{
  "hidden_size": 128,
  "norm_place": "pre",
  "norm_eps": 1e-05,
  "rope_fraction": 1.0,
  "qk_norm": true,
  "init_std_qkv": 0.0419,
  "beta1": 0.9,
  "weight_decay": 0.033,
  "decay_fraction": 0.572,
  "batch_tokens": 8192
}
Each number is 50 + 15 x the weight over the matrix's rms, rounded and kept within 0 to 99. Layers, rows and columns count from 0.

# q: layer 8 attention query, 128x128, rms 0.214, rows 18-31,50-63, columns 0-127
# k: layer 8 attention key, 64x128, rms 0.179, rows 18-31, columns 0-127
# v: layer 8 attention value, 64x128, rms 0.161, rows 0-3, columns 0-127
# o: layer 8 attention output (transposed), 128x128, rms 0.155, rows 0-3,32-35, columns 0-127
q18:63 45 55 53 54 41 59 45 56 54 40 68 38 56 37 62 63 45 45 51 64 65 29 70 41 40 50 44 37 39 44 55 49 28 31 45 36 30 56 69 46 38 66 48 13 66 21 46 45 64 46 22 67 42 53 54 81 53 41 63 51 62 53 29 34 49 43 44 32 62 63 53 53 81 38 51 57 59 49 60 55 60 42 55 48 39 55 50 59 45 42 59 71 46 32 56 39 41 43 57 52 48 41 44 39 44 36 69 54 40 48 58 44 78 37 64 79 67 64 59 27 37 51 43 30 84 51 42
q50:71 34 73 40 54 44 44 37 39 24 43 56 59 43 31 38 71 56 55 70 53 65 59 50 45 35 54 44 64 44 34 24 49 41 30 64 32 38 55 42 55 62 53 36 46 70 32 51 35 46 46 55 54 37 59 66 58 33 57 64 78 54 47 40 29 23 41 25 56 78 63 63 35 72 38 52 51 48 40 49 35 55 42 48 46 54 55 51 57 58 53 49 46 56 40 53 38 43 22 38 56 44 29 23 49 42 52 39 57 51 42 41 55 82 61 48 48 52 42 43 34 33 59 41 56 67 47 41
k18:26 74 43 13 13 54 72 81 66 77 33 30 73 58 24 84 48 53 45 54 80 31 32 39 36 02 21 29 79 56 93 59 56 50 48 35 22 24 75 52 43 45 45 45 61 63 70 63 59 79 48 16 58 11 54 17 29 58 41 66 35 73 69 58 42 76 67 93 40 23 44 46 40 43 68 59 32 38 49 41 58 44 27 49 40 40 72 55 33 29 38 52 64 41 43 55 61 66 23 67 49 52 46 37 70 47 74 22 40 67 43 23 54 34 45 47 55 78 22 69 25 52 48 19 61 35 49 88
q19:72 42 47 64 55 55 49 47 45 40 52 66 48 68 61 43 59 31 34 46 55 63 50 81 60 32 66 44 52 28 39 68 53 21 42 34 40 32 41 47 67 42 55 42 33 66 21 29 72 71 45 52 70 56 48 69 82 55 38 47 58 50 45 31 37 44 43 39 41 59 64 58 39 95 23 36 76 71 47 54 39 53 36 57 49 36 48 51 68 43 47 38 55 61 47 47 40 50 66 58 46 31 48 69 27 44 30 60 59 67 45 39 51 56 37 56 49 59 29 44 33 33 52 52 38 66 56 26
q51:69 28 52 64 57 47 49 49 30 35 38 53 50 51 52 44 65 39 41 48 56 61 55 73 65 27 46 38 47 35 39 36 60 42 41 48 42 29 36 54 81 28 53 32 32 52 16 32 50 54 41 63 67 44 62 59 54 43 54 54 60 47 55 70 50 28 42 52 58 49 70 51 23 83 40 50 53 73 55 33 61 58 37 46 50 46 10 49 67 55 63 42 66 57 49 29 16 47 56 58 55 39 51 43 45 44 43 53 77 61 48 41 35 64 57 51 63 66 40 60 40 40 67 51 41 62 54 38
k19:25 53 31 47 45 38 34 53 44 41 19 53 45 23 51 35 43 49 31 49 47 50 46 73 31 60 41 38 89 68 38 49 59 47 29 31 53 48 71 53 36 71 56 44 44 47 39 34 29 39 43 55 46 58 63 42 54 38 53 55 57 61 54 48 48 50 31 71 29 53 33 49 52 50 47 63 43 28 54 55 27 26 64 64 22 44 72 66 63 53 39 50 44 48 41 61 80 56 51 45 52 58 45 33 46 39 45 24 71 34 40 62 50 45 65 35 86 42 69 52 42 47 46 59 35 34 44 57
q20:55 22 30 54 59 64 50 50 67 32 35 70 45 54 52 54 50 43 50 39 39 41 48 59 63 51 58 43 14 65 43 37 37 34 32 57 55 49 28 51 62 33 64 32 36 52 56 49 52 50 41 33 51 47 39 65 59 60 35 42 63 67 41 68 75 49 32 54 46 57 49 45 63 73 40 42 52 38 70 47 57 56 46 53 50 37 53 60 71 41 57 44 49 57 46 62 51 38 51 71 59 66 56 60 34 66 62 75 46 39 49 62 59 63 49 66 40 36 43 41 47 41 39 57 42 56 51 31
q52:46 45 61 66 68 37 31 56 50 25 49 59 48 51 47 48 66 61 61 61 46 55 43 38 50 38 61 30 56 51 31 54 26 58 36 52 40 70 50 45 49 49 59 34 32 69 30 37 26 58 57 56 61 59 48 58 85 49 45 58 58 48 43 57 54 26 29 46 29 74 41 54 37 67 28 39 46 33 82 48 43 36 59 46 41 36 64 86 52 56 47 45 58 43 44 58 58 34 53 60 55 44 38 49 48 57 48 42 54 31 52 57 62 64 33 46 30 34 72 39 48 47 64 55 63 47 51 45
k20:32 65 55 53 77 64 22 55 54 40 42 45 60 53 53 56 57 41 61 81 29 53 87 51 44 60 75 68 25 40 00 29 25 26 15 58 61 58 36 30 40 54 32 38 46 69 38 52 60 34 32 80 71 75 72 54 36 54 61 19 67 57 34 78 49 56 36 35 32 65 41 73 20 54 66 44 28 36 56 65 41 68 83 65 32 80 23 50 34 78 75 81 18 33 62 44 48 54 66 55 48 51 49 54 42 37 53 56 41 40 35 48 30 29 62 57 22 29 35 57 36 60 61 55 73 59 50 70
q21:48 68 46 46 48 49 45 50 67 25 41 47 50 55 61 56 47 28 43 57 46 65 62 61 43 48 77 36 52 54 44 32 47 50 65 55 76 51 55 23 57 30 41 34 55 54 50 42 57 49 49 47 41 65 52 41 52 60 23 28 43 60 25 51 66 46 20 29 39 61 39 40 22 60 12 40 51 42 65 57 59 64 52 32 48 59 58 49 74 60 62 45 56 48 32 34 66 57 65 48 66 31 56 50 28 54 59 67 40 36 57 60 50 44 92 41 33 38 56 27 44 71 44 60 60 50 50 32
q53:49 42 41 52 51 56 36 39 51 45 43 48 48 55 64 64 33 25 74 59 50 62 26 62 69 40 60 32 43 58 47 45 50 24 56 58 54 26 65 44 65 49 63 71 59 67 43 42 57 50 61 41 35 59 36 55 63 37 35 41 46 66 56 50 65 45 48 41 55 53 36 50 53 49 27 60 48 46 51 35 45 64 55 32 29 43 77 51 74 79 32 51 66 57 50 60 36 68 59 58 41 34 39 52 28 40 51 33 68 46 40 69 51 91 46 67 51 46 39 46 46 58 69 61 45 25 53 60
k21:53 63 25 53 65 73 27 58 64 41 66 39 62 82 40 46 73 47 68 56 58 71 66 29 38 62 43 43 23 57 45 59 25 60 38 85 51 74 43 37 54 36 30 43 47 71 27 78 59 38 32 53 57 62 72 60 44 44 54 24 36 63 39 53 57 52 49 57 52 69 41 35 41 49 47 17 55 52 68 62 41 50 68 44 53 56 46 48 34 33 60 63 31 62 48 60 66 37 59 55 54 49 36 52 45 44 65 63 29 56 54 59 30 16 66 34 46 46 41 44 59 61 67 56 65 71 53 87
q22:61 57 53 34 37 54 63 61 55 63 57 36 49 43 44 70 52 75 52 61 73 47 40 57 35 62 47 39 62 39 59 56 71 49 47 40 31 49 74 53 32 56 37 56 59 52 54 65 36 58 53 73 48 42 58 45 47 42 68 81 45 28 46 44 46 59 66 51 53 49 51 60 34 29 52 37 33 64 37 42 31 52 57 49 46 71 59 53 49 61 51 59 64 35 63 52 30 65 33 28 56 52 43 46 64 14 52 38 53 70 54 56 34 47 29 38 71 71 72 55 41 41 64 43 55 64 56 65
q54:56 71 79 19 42 60 55 67 42 65 60 55 44 38 36 67 70 61 52 46 82 42 59 70 49 41 45 34 68 50 66 52 70 32 54 37 55 43 51 75 48 49 55 82 39 48 49 39 51 71 59 36 51 30 52 35 50 31 53 73 73 35 80 46 56 77 64 66 53 46 86 38 35 43 80 35 41 41 52 37 42 72 46 51 38 52 39 45 57 32 46 48 53 43 61 49 40 58 37 49 56 63 39 35 61 52 45 50 40 60 69 50 44 39 28 57 67 68 42 44 43 41 35 39 22 32 51 73
k22:37 49 43 33 11 38 72 32 33 69 52 71 65 48 59 44 40 60 57 13 65 12 32 46 60 45 33 71 48 63 94 44 45 38 82 48 47 69 48 39 50 61 71 54 69 52 90 72 67 63 34 23 58 45 44 39 32 61 47 65 69 63 71 45 15 79 76 62 49 12 43 66 80 25 64 64 75 61 31 41 33 40 07 42 80 32 36 27 58 21 53 52 49 65 58 43 86 43 30 49 36 84 60 37 77 54 40 68 39 53 52 35 68 37 50 37 54 47 22 70 67 23 54 39 20 33 64 76
q23:72 44 50 40 41 29 58 39 47 46 61 60 43 53 45 53 39 47 62 82 44 56 87 49 34 33 54 47 37 29 53 54 63 46 42 53 26 52 48 30 41 41 46 50 48 48 54 43 55 50 58 49 48 45 73 52 51 51 64 39 52 42 49 16 37 36 52 36 62 49 72 81 32 55 37 39 55 40 68 51 57 77 63 56 54 33 62 56 56 86 40 47 56 59 34 49 16 49 35 35 49 25 30 34 53 40 42 47 68 74 36 34 59 51 36 50 73 58 48 49 05 43 68 19 57 76 54 49
q55:81 55 39 34 52 34 37 28 05 48 42 50 38 63 34 63 50 71 55 39 63 47 57 38 56 67 34 78 83 47 50 52 58 48 34 58 55 69 43 32 48 69 48 32 43 43 36 59 60 52 79 26 31 51 45 67 49 64 53 67 57 32 40 46 52 47 58 46 68 50 62 49 42 46 60 57 44 49 57 61 36 69 48 52 41 52 36 44 50 51 32 56 54 59 33 54 14 47 42 47 61 37 58 34 69 42 44 50 57 54 44 76 62 39 56 46 36 56 41 51 51 51 34 50 50 46 45 47
k23:59 75 54 43 61 03 34 74 52 65 67 51 63 58 59 47 46 40 28 45 56 37 56 55 41 62 81 51 22 47 47 40 44 66 65 41 46 60 58 57 68 48 51 66 58 72 61 49 56 57 31 62 42 63 44 34 42 43 29 61 72 67 74 28 67 76 73 51 61 40 50 36 72 23 44 38 48 53 56 47 31 63 39 41 78 61 42 61 36 36 64 08 58 45 70 58 44 48 48 40 41 38 58 55 78 69 74 71 64 75 49 24 37 56 47 53 76 52 59 41 61 30 70 24 40 36 57 59
q24:40 48 53 40 35 53 76 43 23 60 36 43 44 49 53 66 52 51 34 29 59 32 53 63 64 73 29 52 70 64 59 49 67 70 73 50 39 38 53 46 43 71 60 48 70 38 62 67 50 45 69 48 33 46 30 46 44 50 33 55 44 26 49 70 57 50 54 65 61 46 40 40 59 28 57 45 35 50 41 35 62 47 32 54 63 78 57 33 30 44 47 42 45 60 61 58 36 62 30 43 31 60 67 49 72 56 54 48 46 43 65 43 47 48 46 44 62 59 37 71 61 41 28 53 60 42 72 53
q56:37 35 48 50 35 37 83 64 37 53 35 51 44 58 44 51 61 28 30 50 57 52 61 44 41 51 45 53 57 35 56 40 55 47 80 41 45 19 65 53 60 55 69 43 69 43 65 54 42 54 50 33 43 58 49 25 37 44 22 53 61 52 54 64 41 68 57 50 64 36 58 47 45 41 48 64 66 90 53 27 77 42 40 66 55 36 28 55 44 46 67 67 69 74 67 48 54 81 38 36 38 53 64 44 59 52 53 29 61 66 58 36 37 64 48 49 52 62 37 56 44 35 52 38 42 59 51 67
k24:62 27 55 60 41 43 42 41 28 53 21 64 46 24 37 26 36 59 40 19 50 51 43 62 30 73 44 44 40 57 72 66 74 30 32 28 38 37 36 65 55 54 56 50 40 53 40 41 42 58 54 32 54 58 57 53 66 47 19 59 53 48 47 54 67 49 32 50 53 48 43 55 66 60 41 53 59 45 50 53 40 48 44 56 22 44 43 29 33 45 57 38 40 46 50 32 34 51 46 44 53 52 28 57 43 39 37 37 68 34 40 72 44 52 40 58 52 54 32 62 75 67 47 63 34 46 48 43
q25:20 44 43 43 31 51 56 47 48 53 31 28 47 72 36 48 45 50 55 42 23 51 76 36 65 59 16 48 37 57 62 57 34 63 64 72 30 40 42 47 46 65 55 28 61 55 70 57 61 43 70 43 40 38 49 28 55 42 26 32 71 39 40 65 54 43 26 45 64 34 65 42 37 53 54 69 55 24 56 71 54 72 36 34 68 70 61 55 31 49 46 29 44 59 55 58 53 52 38 42 69 05 43 42 55 50 60 32 45 40 64 27 51 35 55 52 58 38 66 83 32 51 44 43 48 47 60 45
q57:47 44 52 47 65 38 48 54 51 63 53 23 44 64 35 65 61 43 44 57 59 68 61 42 41 62 68 52 39 56 54 70 46 44 37 63 31 56 65 34 46 40 43 63 70 65 43 60 44 44 36 59 61 45 70 22 20 46 46 56 37 55 61 58 52 60 65 45 53 31 32 72 49 51 74 57 48 73 33 31 40 58 66 26 59 79 36 42 38 62 71 71 52 54 48 50 60 27 53 50 42 30 70 45 55 38 56 57 54 68 52 30 39 54 74 38 52 61 66 64 70 59 62 51 69 58 63 42
k25:52 59 74 65 32 40 54 39 37 54 51 73 46 59 41 49 53 57 56 40 61 49 30 30 42 49 49 41 11 45 73 57 65 52 73 50 80 56 59 70 50 56 64 52 48 62 42 66 40 48 56 42 67 33 54 51 67 45 62 32 48 73 53 58 44 62 45 40 41 32 64 34 61 46 56 40 47 52 37 39 25 67 33 58 27 46 52 29 50 42 47 58 73 64 65 43 69 63 60 68 67 64 59 85 37 77 54 37 46 59 66 59 54 29 61 65 40 51 50 59 30 36 71 38 50 46 67 59
q26:51 30 38 71 61 62 15 60 27 52 55 59 63 57 22 37 59 61 52 52 60 59 36 50 56 71 46 55 39 58 33 50 41 48 33 73 69 81 38 53 54 39 44 54 40 54 34 35 74 42 23 56 68 46 58 65 71 57 73 50 38 54 41 30 62 50 47 38 37 54 44 58 47 80 60 45 58 31 51 52 29 32 53 50 41 54 39 42 54 41 60 72 37 33 43 61 58 25 50 52 60 47 58 44 34 50 61 74 49 51 41 59 52 64 47 46 32 46 50 35 59 61 63 63 44 43 40 52
q58:37 27 43 72 60 57 42 43 59 38 39 49 49 51 49 48 41 65 60 54 52 60 62 50 46 73 58 51 48 63 33 44 45 69 54 59 48 55 44 42 60 44 56 44 49 74 26 34 38 53 36 72 64 72 59 43 76 52 45 37 38 51 48 57 63 29 24 46 45 65 51 57 50 66 35 57 69 72 51 62 24 47 56 36 43 64 43 43 58 57 64 59 46 52 39 58 51 37 61 58 47 47 53 58 50 50 43 65 59 44 48 59 45 55 49 37 56 61 54 44 53 63 78 67 54 43 53 27
k26:56 58 40 59 99 95 00 52 53 22 56 44 58 72 43 36 63 31 57 97 46 67 69 43 75 38 68 35 26 39 00 34 19 66 42 80 86 64 27 39 33 50 54 51 43 78 42 56 66 18 50 34 69 63 77 90 54 49 80 18 63 52 47 58 81 24 30 28 54 81 24 68 26 71 50 48 68 32 79 47 51 68 99 48 19 53 65 51 58 87 79 70 24 16 29 73 57 42 90 87 59 45 67 67 00 24 51 54 73 35 40 75 43 46 68 83 00 21 61 32 38 58 52 86 64 57 38 28
q27:70 61 31 43 56 27 34 60 36 44 64 60 61 55 11 49 45 52 63 65 63 57 46 29 44 34 71 39 54 27 40 47 55 37 40 78 41 68 43 50 47 28 53 62 40 63 55 36 77 64 42 44 74 31 61 74 56 59 74 66 43 65 46 21 40 71 54 19 22 59 52 69 60 59 52 52 62 33 45 55 28 52 74 66 47 39 48 45 66 67 54 66 36 36 31 52 49 35 34 62 61 52 53 48 46 42 23 79 49 65 26 35 42 46 39 53 40 63 37 56 52 47 47 44 35 46 40 48
q59:73 50 31 58 63 42 27 34 32 46 60 77 65 57 37 50 43 58 56 56 66 60 43 54 64 25 39 72 54 08 45 63 71 11 43 41 35 96 64 63 20 25 45 68 31 32 36 12 71 79 32 48 66 46 49 64 99 49 83 18 16 52 50 13 36 54 66 37 50 50 30 51 55 67 64 19 37 33 68 99 14 23 60 73 46 36 45 29 36 59 58 59 48 62 24 57 68 34 30 70 64 17 34 16 44 58 23 63 66 37 34 42 59 61 36 28 76 47 25 55 49 50 32 66 66 58 58 34
k27:55 54 62 28 61 36 64 50 81 68 56 51 75 84 52 68 69 54 47 70 95 40 64 50 44 30 53 67 57 31 59 36 45 56 54 41 40 67 51 64 38 51 34 69 54 68 67 74 71 53 72 65 64 40 43 66 52 50 52 78 57 46 61 25 52 56 90 51 70 41 54 60 62 37 51 47 59 58 31 49 69 74 70 44 68 53 51 49 52 58 62 61 51 61 48 81 38 50 56 37 45 58 46 36 68 24 62 68 49 66 59 34 54 71 46 45 55 61 40 44 34 35 26 40 54 58 75 75
q28:67 20 56 68 49 47 80 35 57 39 54 65 50 35 57 32 33 49 47 33 34 35 62 46 58 41 50 67 35 52 52 55 36 55 44 40 33 54 45 52 58 46 54 32 62 27 54 61 42 54 68 56 38 59 43 49 59 75 28 52 60 36 48 49 76 49 53 53 44 42 74 58 80 63 28 74 53 58 54 50 76 25 46 54 68 52 40 61 41 52 22 25 46 67 64 44 56 44 34 40 45 49 77 61 73 96 41 77 49 42 26 19 61 56 13 55 62 64 34 64 58 55 35 49 31 42 37 32
q60:66 38 39 66 51 37 72 27 41 42 45 46 64 46 62 40 32 61 38 36 53 25 48 38 62 52 65 69 56 47 58 41 45 73 62 43 40 56 45 65 56 60 58 28 47 54 52 71 22 58 72 54 26 46 41 50 67 59 41 53 50 32 35 51 61 71 37 40 47 38 55 46 62 47 17 70 28 75 53 62 54 35 53 45 71 49 35 29 53 48 41 37 66 64 45 36 47 54 32 35 48 60 62 53 70 79 44 38 39 44 35 60 43 44 55 40 52 56 36 51 62 48 54 56 38 70 46 26
k28:54 03 47 74 73 32 87 58 58 51 39 56 34 44 35 29 50 24 68 41 29 65 67 57 54 83 64 37 40 40 51 70 48 47 44 47 40 64 25 59 66 65 42 51 63 33 41 55 44 46 40 54 73 56 52 51 45 44 03 65 51 41 48 86 96 45 50 63 55 35 49 61 69 41 54 70 78 53 42 49 48 45 49 59 53 72 45 72 46 68 83 41 45 73 54 40 50 34 59 71 48 57 80 30 49 66 39 69 66 22 40 41 65 44 34 54 43 45 40 79 73 50 21 46 52 49 34 48
q29:47 49 63 49 50 61 57 64 68 49 26 46 39 43 56 41 70 74 40 60 42 39 48 35 85 50 50 39 50 53 48 69 09 60 41 23 45 40 66 56 46 52 49 59 35 49 40 45 48 63 77 51 40 55 53 47 23 40 33 81 78 55 61 59 28 43 51 52 54 56 42 16 29 42 50 81 46 71 36 51 66 60 56 55 35 61 49 51 53 37 41 41 73 62 20 53 55 56 44 59 32 49 60 58 53 58 56 25 55 42 63 42 38 36 58 44 46 62 59 59 58 40 43 49 52 38 49 46
q61:80 26 41 43 41 64 47 27 49 32 30 61 27 50 40 38 52 55 43 47 63 48 54 63 77 63 50 33 47 60 42 41 38 41 29 44 41 18 77 66 58 44 42 41 76 46 47 78 44 56 57 39 65 57 39 60 33 54 60 61 61 39 54 61 53 45 29 33 60 43 21 48 45 51 42 60 35 70 51 16 64 53 48 37 50 83 46 62 49 42 49 51 70 52 41 58 52 41 64 25 55 38 56 42 37 37 46 39 73 67 53 49 54 76 54 59 44 61 57 41 40 37 52 49 67 56 65 57
k29:59 45 55 53 59 50 50 64 38 40 61 53 59 57 49 41 57 49 37 44 47 62 62 46 16 31 57 24 31 48 35 48 46 51 36 39 50 56 51 28 32 44 33 75 29 70 44 04 32 41 32 83 60 51 53 35 67 63 48 43 33 64 73 55 64 46 42 58 28 75 81 61 50 49 39 40 52 37 81 55 27 58 45 59 33 43 61 34 44 63 49 60 26 57 42 47 61 56 31 53 27 68 69 26 62 36 40 52 38 26 53 61 38 68 28 58 70 34 49 61 50 58 52 59 56 53 55 47
q30:46 65 54 41 26 47 46 57 54 50 42 52 50 42 51 51 41 57 51 21 61 42 76 57 50 19 54 72 45 58 62 24 44 67 38 60 59 51 31 33 35 32 38 57 48 69 44 38 41 42 50 36 67 48 37 63 65 55 33 35 49 52 33 59 51 31 41 51 58 79 71 54 40 50 60 33 34 35 52 62 57 62 32 63 46 42 74 35 36 53 69 53 40 69 45 44 43 58 61 30 29 30 46 69 52 61 48 53 51 41 77 48 49 27 48 68 58 41 50 51 50 66 40 64 33 78 55 54
q62:38 51 34 36 39 54 62 34 56 41 43 48 49 59 53 63 68 70 50 49 39 65 70 74 41 69 35 73 34 51 60 50 58 67 44 58 61 49 56 54 31 61 52 51 41 62 73 56 64 51 50 49 64 50 61 53 65 55 52 49 56 51 33 66 30 37 38 25 76 65 43 61 23 44 45 56 39 36 49 30 46 64 55 49 33 50 47 32 49 42 49 49 54 39 32 41 34 65 52 31 51 29 62 59 54 37 68 41 48 52 29 42 58 35 67 25 65 52 64 40 55 54 67 32 34 45 65 48
k30:66 51 59 73 36 18 42 52 11 52 57 37 63 25 62 26 47 28 69 56 49 56 49 40 50 57 70 46 44 45 64 51 48 42 36 37 38 48 64 44 64 42 30 46 63 54 38 30 63 49 30 14 33 47 55 14 51 52 67 35 23 41 47 56 40 52 43 36 45 77 73 34 77 89 64 40 60 64 40 49 70 37 45 34 61 57 31 59 55 52 49 78 63 62 58 25 61 51 47 79 38 34 35 62 47 36 51 31 55 45 54 40 46 44 52 72 29 50 78 42 38 48 37 42 38 51 32 39
q31:54 71 56 41 54 54 56 60 67 19 40 32 78 40 54 36 57 46 44 56 54 58 46 56 49 36 45 49 75 37 40 48 36 55 59 47 56 25 54 48 60 59 26 65 63 69 63 51 68 54 63 63 53 54 51 68 53 30 69 61 54 43 67 55 40 27 61 63 55 74 62 44 33 59 46 39 75 53 59 53 45 59 60 39 23 67 57 48 55 46 39 56 50 58 35 51 49 63 88 65 18 33 50 71 38 05 31 38 68 78 41 63 59 44 46 46 56 48 20 39 53 42 54 50 57 36 26 38
q63:51 76 37 53 60 53 48 57 42 50 54 64 72 41 27 29 86 74 43 59 65 54 71 66 60 31 44 54 55 49 51 46 49 53 66 20 46 56 52 57 48 52 42 49 49 57 51 46 51 59 68 36 41 34 40 47 48 35 51 43 71 37 23 50 51 39 61 55 56 48 74 35 19 50 56 27 48 28 64 47 52 49 53 49 39 54 50 46 38 17 51 39 53 48 40 38 35 65 62 46 60 60 38 48 69 22 36 73 58 50 54 47 55 40 69 46 55 54 53 42 47 70 46 45 30 42 77 29
k31:35 51 42 42 56 56 33 50 70 42 34 45 61 15 60 67 39 61 40 54 69 48 13 64 24 40 48 66 60 53 36 51 54 47 56 64 56 54 79 56 36 31 34 62 65 72 59 67 58 43 16 62 70 62 47 44 48 54 82 38 42 53 64 46 21 59 65 48 40 49 32 40 94 76 51 67 50 80 23 43 48 66 31 38 46 41 38 56 67 51 40 72 47 44 50 66 74 45 46 53 35 74 93 30 45 18 51 31 52 34 45 44 54 67 45 46 63 45 50 29 41 47 45 73 62 32 24 64
v0:59 45 62 53 59 39 56 19 62 46 38 89 32 51 33 39 67 51 87 59 72 49 22 12 28 44 67 54 34 46 48 28 26 51 58 65 63 81 68 55 78 54 55 35 48 61 52 56 00 17 73 39 52 51 46 43 19 19 52 69 30 11 01 64 50 49 70 10 61 43 48 59 33 69 48 55 62 70 56 13 42 41 47 61 46 56 65 60 57 57 96 37 79 30 74 25 50 40 56 10 81 50 54 52 23 65 47 40 48 61 46 34 52 66 59 86 48 76 40 48 46 30 45 30 42 85 74 50
o0:59 43 51 56 38 66 51 76 45 57 39 58 40 72 39 45 60 50 61 31 53 58 56 89 54 32 42 59 28 40 20 70 60 66 27 48 40 27 50 75 45 16 39 73 32 59 50 55 29 56 64 47 66 23 50 51 61 52 50 58 68 57 49 53 59 43 55 52 53 53 34 58 72 29 41 55 56 53 23 44 43 51 57 55 43 33 71 53 40 41 40 58 44 69 50 60 50 48 38 51 40 59 27 58 41 52 55 59 47 53 43 80 26 58 47 43 41 57 57 35 54 45 47 83 61 60 41 67
o32:11 60 48 49 59 02 33 71 65 33 64 33 48 51 50 39 40 13 80 20 35 69 59 71 27 36 51 34 26 49 24 52 52 51 82 88 29 36 50 61 77 07 47 63 55 43 67 65 18 07 61 67 54 43 36 35 56 69 47 45 52 75 22 53 49 31 35 60 43 13 23 31 68 40 27 99 38 62 54 32 72 72 83 61 74 68 55 71 71 38 60 96 42 62 57 42 16 70 67 42 41 59 16 71 23 78 56 00 03 83 38 55 21 39 20 51 65 60 81 83 42 36 46 56 44 64 31 81
v1:63 33 49 76 70 37 52 36 62 46 49 17 30 32 47 43 64 30 79 41 40 66 26 47 49 69 54 46 51 89 32 52 31 49 60 28 33 75 61 63 52 59 60 52 66 42 51 51 27 47 37 64 48 62 30 40 48 54 43 59 45 33 41 30 44 58 70 12 36 41 38 31 71 60 42 30 12 67 39 28 16 23 40 12 49 72 17 34 80 28 39 46 37 37 59 21 80 35 48 17 51 34 45 48 63 68 48 21 51 24 55 67 54 60 50 50 47 82 69 60 91 67 56 59 23 52 21 35
o1:70 50 49 55 91 42 31 42 44 50 34 95 44 33 35 63 58 69 47 30 53 17 45 43 61 48 29 35 43 45 11 49 60 51 67 45 97 56 56 75 60 48 47 65 48 41 31 66 39 40 56 41 55 26 59 45 44 65 67 56 57 57 42 55 58 41 46 57 36 38 33 62 53 48 73 61 48 51 46 46 29 55 53 62 56 37 30 37 69 24 35 46 58 24 63 45 66 55 63 46 55 75 72 36 58 64 49 50 35 45 47 72 48 51 15 61 46 41 28 61 73 52 40 86 32 30 51 68
o33:42 25 44 48 66 33 43 40 63 61 49 85 25 47 44 35 48 22 50 09 49 52 55 56 45 66 37 32 63 65 05 24 40 48 68 67 54 31 46 60 97 44 70 57 40 06 46 40 35 27 52 59 62 31 27 30 37 70 29 33 52 77 40 71 48 50 00 54 55 26 45 16 69 55 65 89 24 64 51 31 49 51 55 58 77 53 26 39 80 52 27 51 58 67 54 14 64 44 16 24 33 59 63 28 43 99 41 15 36 56 37 31 41 52 20 43 41 70 64 77 82 73 41 56 21 27 30 37
v2:78 67 40 70 52 35 67 15 24 68 56 85 95 76 66 61 68 36 32 57 31 36 33 33 19 47 70 45 11 16 63 25 57 31 40 94 57 63 53 58 94 39 49 86 25 56 39 54 60 58 29 36 69 49 34 75 84 44 58 52 28 99 50 39 38 84 64 21 20 55 36 61 33 36 48 62 43 73 45 35 58 51 59 77 29 61 47 50 42 69 42 40 71 33 13 75 64 03 63 69 40 61 75 38 53 78 44 59 23 88 18 42 56 33 50 74 33 81 25 53 52 00 79 45 66 66 86 84
o2:36 60 75 46 34 82 22 61 30 80 39 55 51 89 59 19 66 37 54 02 43 73 50 58 56 43 60 55 50 66 91 47 03 62 42 04 03 15 30 52 36 51 59 37 65 68 62 45 43 33 65 62 40 51 05 45 77 46 48 44 72 62 60 77 56 59 28 63 61 59 30 23 53 24 39 56 61 71 41 46 53 37 03 45 49 05 50 45 49 51 48 36 79 64 59 52 20 38 24 59 26 66 01 42 34 66 61 54 53 44 57 49 21 47 74 13 29 47 22 29 57 57 56 51 57 60 44 51
o34:51 54 82 63 98 35 41 41 40 95 28 25 79 72 32 67 62 29 64 39 59 53 50 78 54 62 89 30 25 49 77 49 54 42 99 25 40 60 24 34 53 82 46 60 92 75 35 65 31 00 59 57 24 72 51 49 12 42 76 59 45 50 79 70 99 81 97 35 49 61 38 73 61 00 06 67 72 51 41 47 58 87 40 42 32 44 40 80 71 44 32 28 77 54 14 71 34 34 32 64 65 80 61 60 48 56 48 43 49 48 50 45 34 54 71 70 33 41 00 30 62 47 75 13 49 78 81 80
v3:46 69 41 61 50 47 52 33 37 46 49 36 69 78 44 33 77 43 25 45 70 57 62 50 49 54 59 52 65 19 56 43 59 56 84 43 64 64 58 92 51 45 26 71 44 43 48 45 79 54 26 64 47 43 41 68 90 14 39 52 67 72 65 10 66 52 44 33 45 46 44 62 69 43 40 38 47 45 28 56 30 46 58 27 65 43 36 58 33 59 59 32 51 42 14 54 50 27 68 58 53 76 63 23 58 59 21 49 41 45 76 43 84 63 32 30 31 73 51 41 76 23 33 47 38 49 41 45
o3:53 57 69 24 58 50 41 50 62 68 30 84 52 59 80 37 38 64 44 37 73 55 42 45 42 30 66 39 62 39 50 49 32 50 66 22 64 39 74 47 57 64 55 43 44 38 48 69 49 57 59 33 63 69 35 62 46 74 51 41 40 78 66 47 57 54 39 52 53 50 35 34 67 45 41 60 55 66 43 66 61 50 31 45 76 30 12 45 48 20 60 46 40 38 34 24 47 47 76 68 55 75 55 69 57 61 45 56 30 41 74 41 36 50 63 52 51 34 24 19 56 63 43 32 42 45 44 58
o35:27 39 45 35 88 44 57 30 74 67 31 79 59 43 29 51 46 47 47 73 62 59 44 69 73 42 76 51 38 30 31 44 57 71 99 11 61 10 79 52 41 90 66 31 50 71 31 53 45 48 77 43 77 65 53 38 25 23 23 40 74 94 60 60 66 71 23 15 39 34 61 43 67 43 41 24 51 59 41 50 63 49 55 32 47 48 48 55 79 38 45 38 64 69 27 27 46 24 23 47 42 46 68 60 83 74 37 39 24 34 59 56 24 57 77 77 30 21 45 51 66 65 28 39 10 75 70 63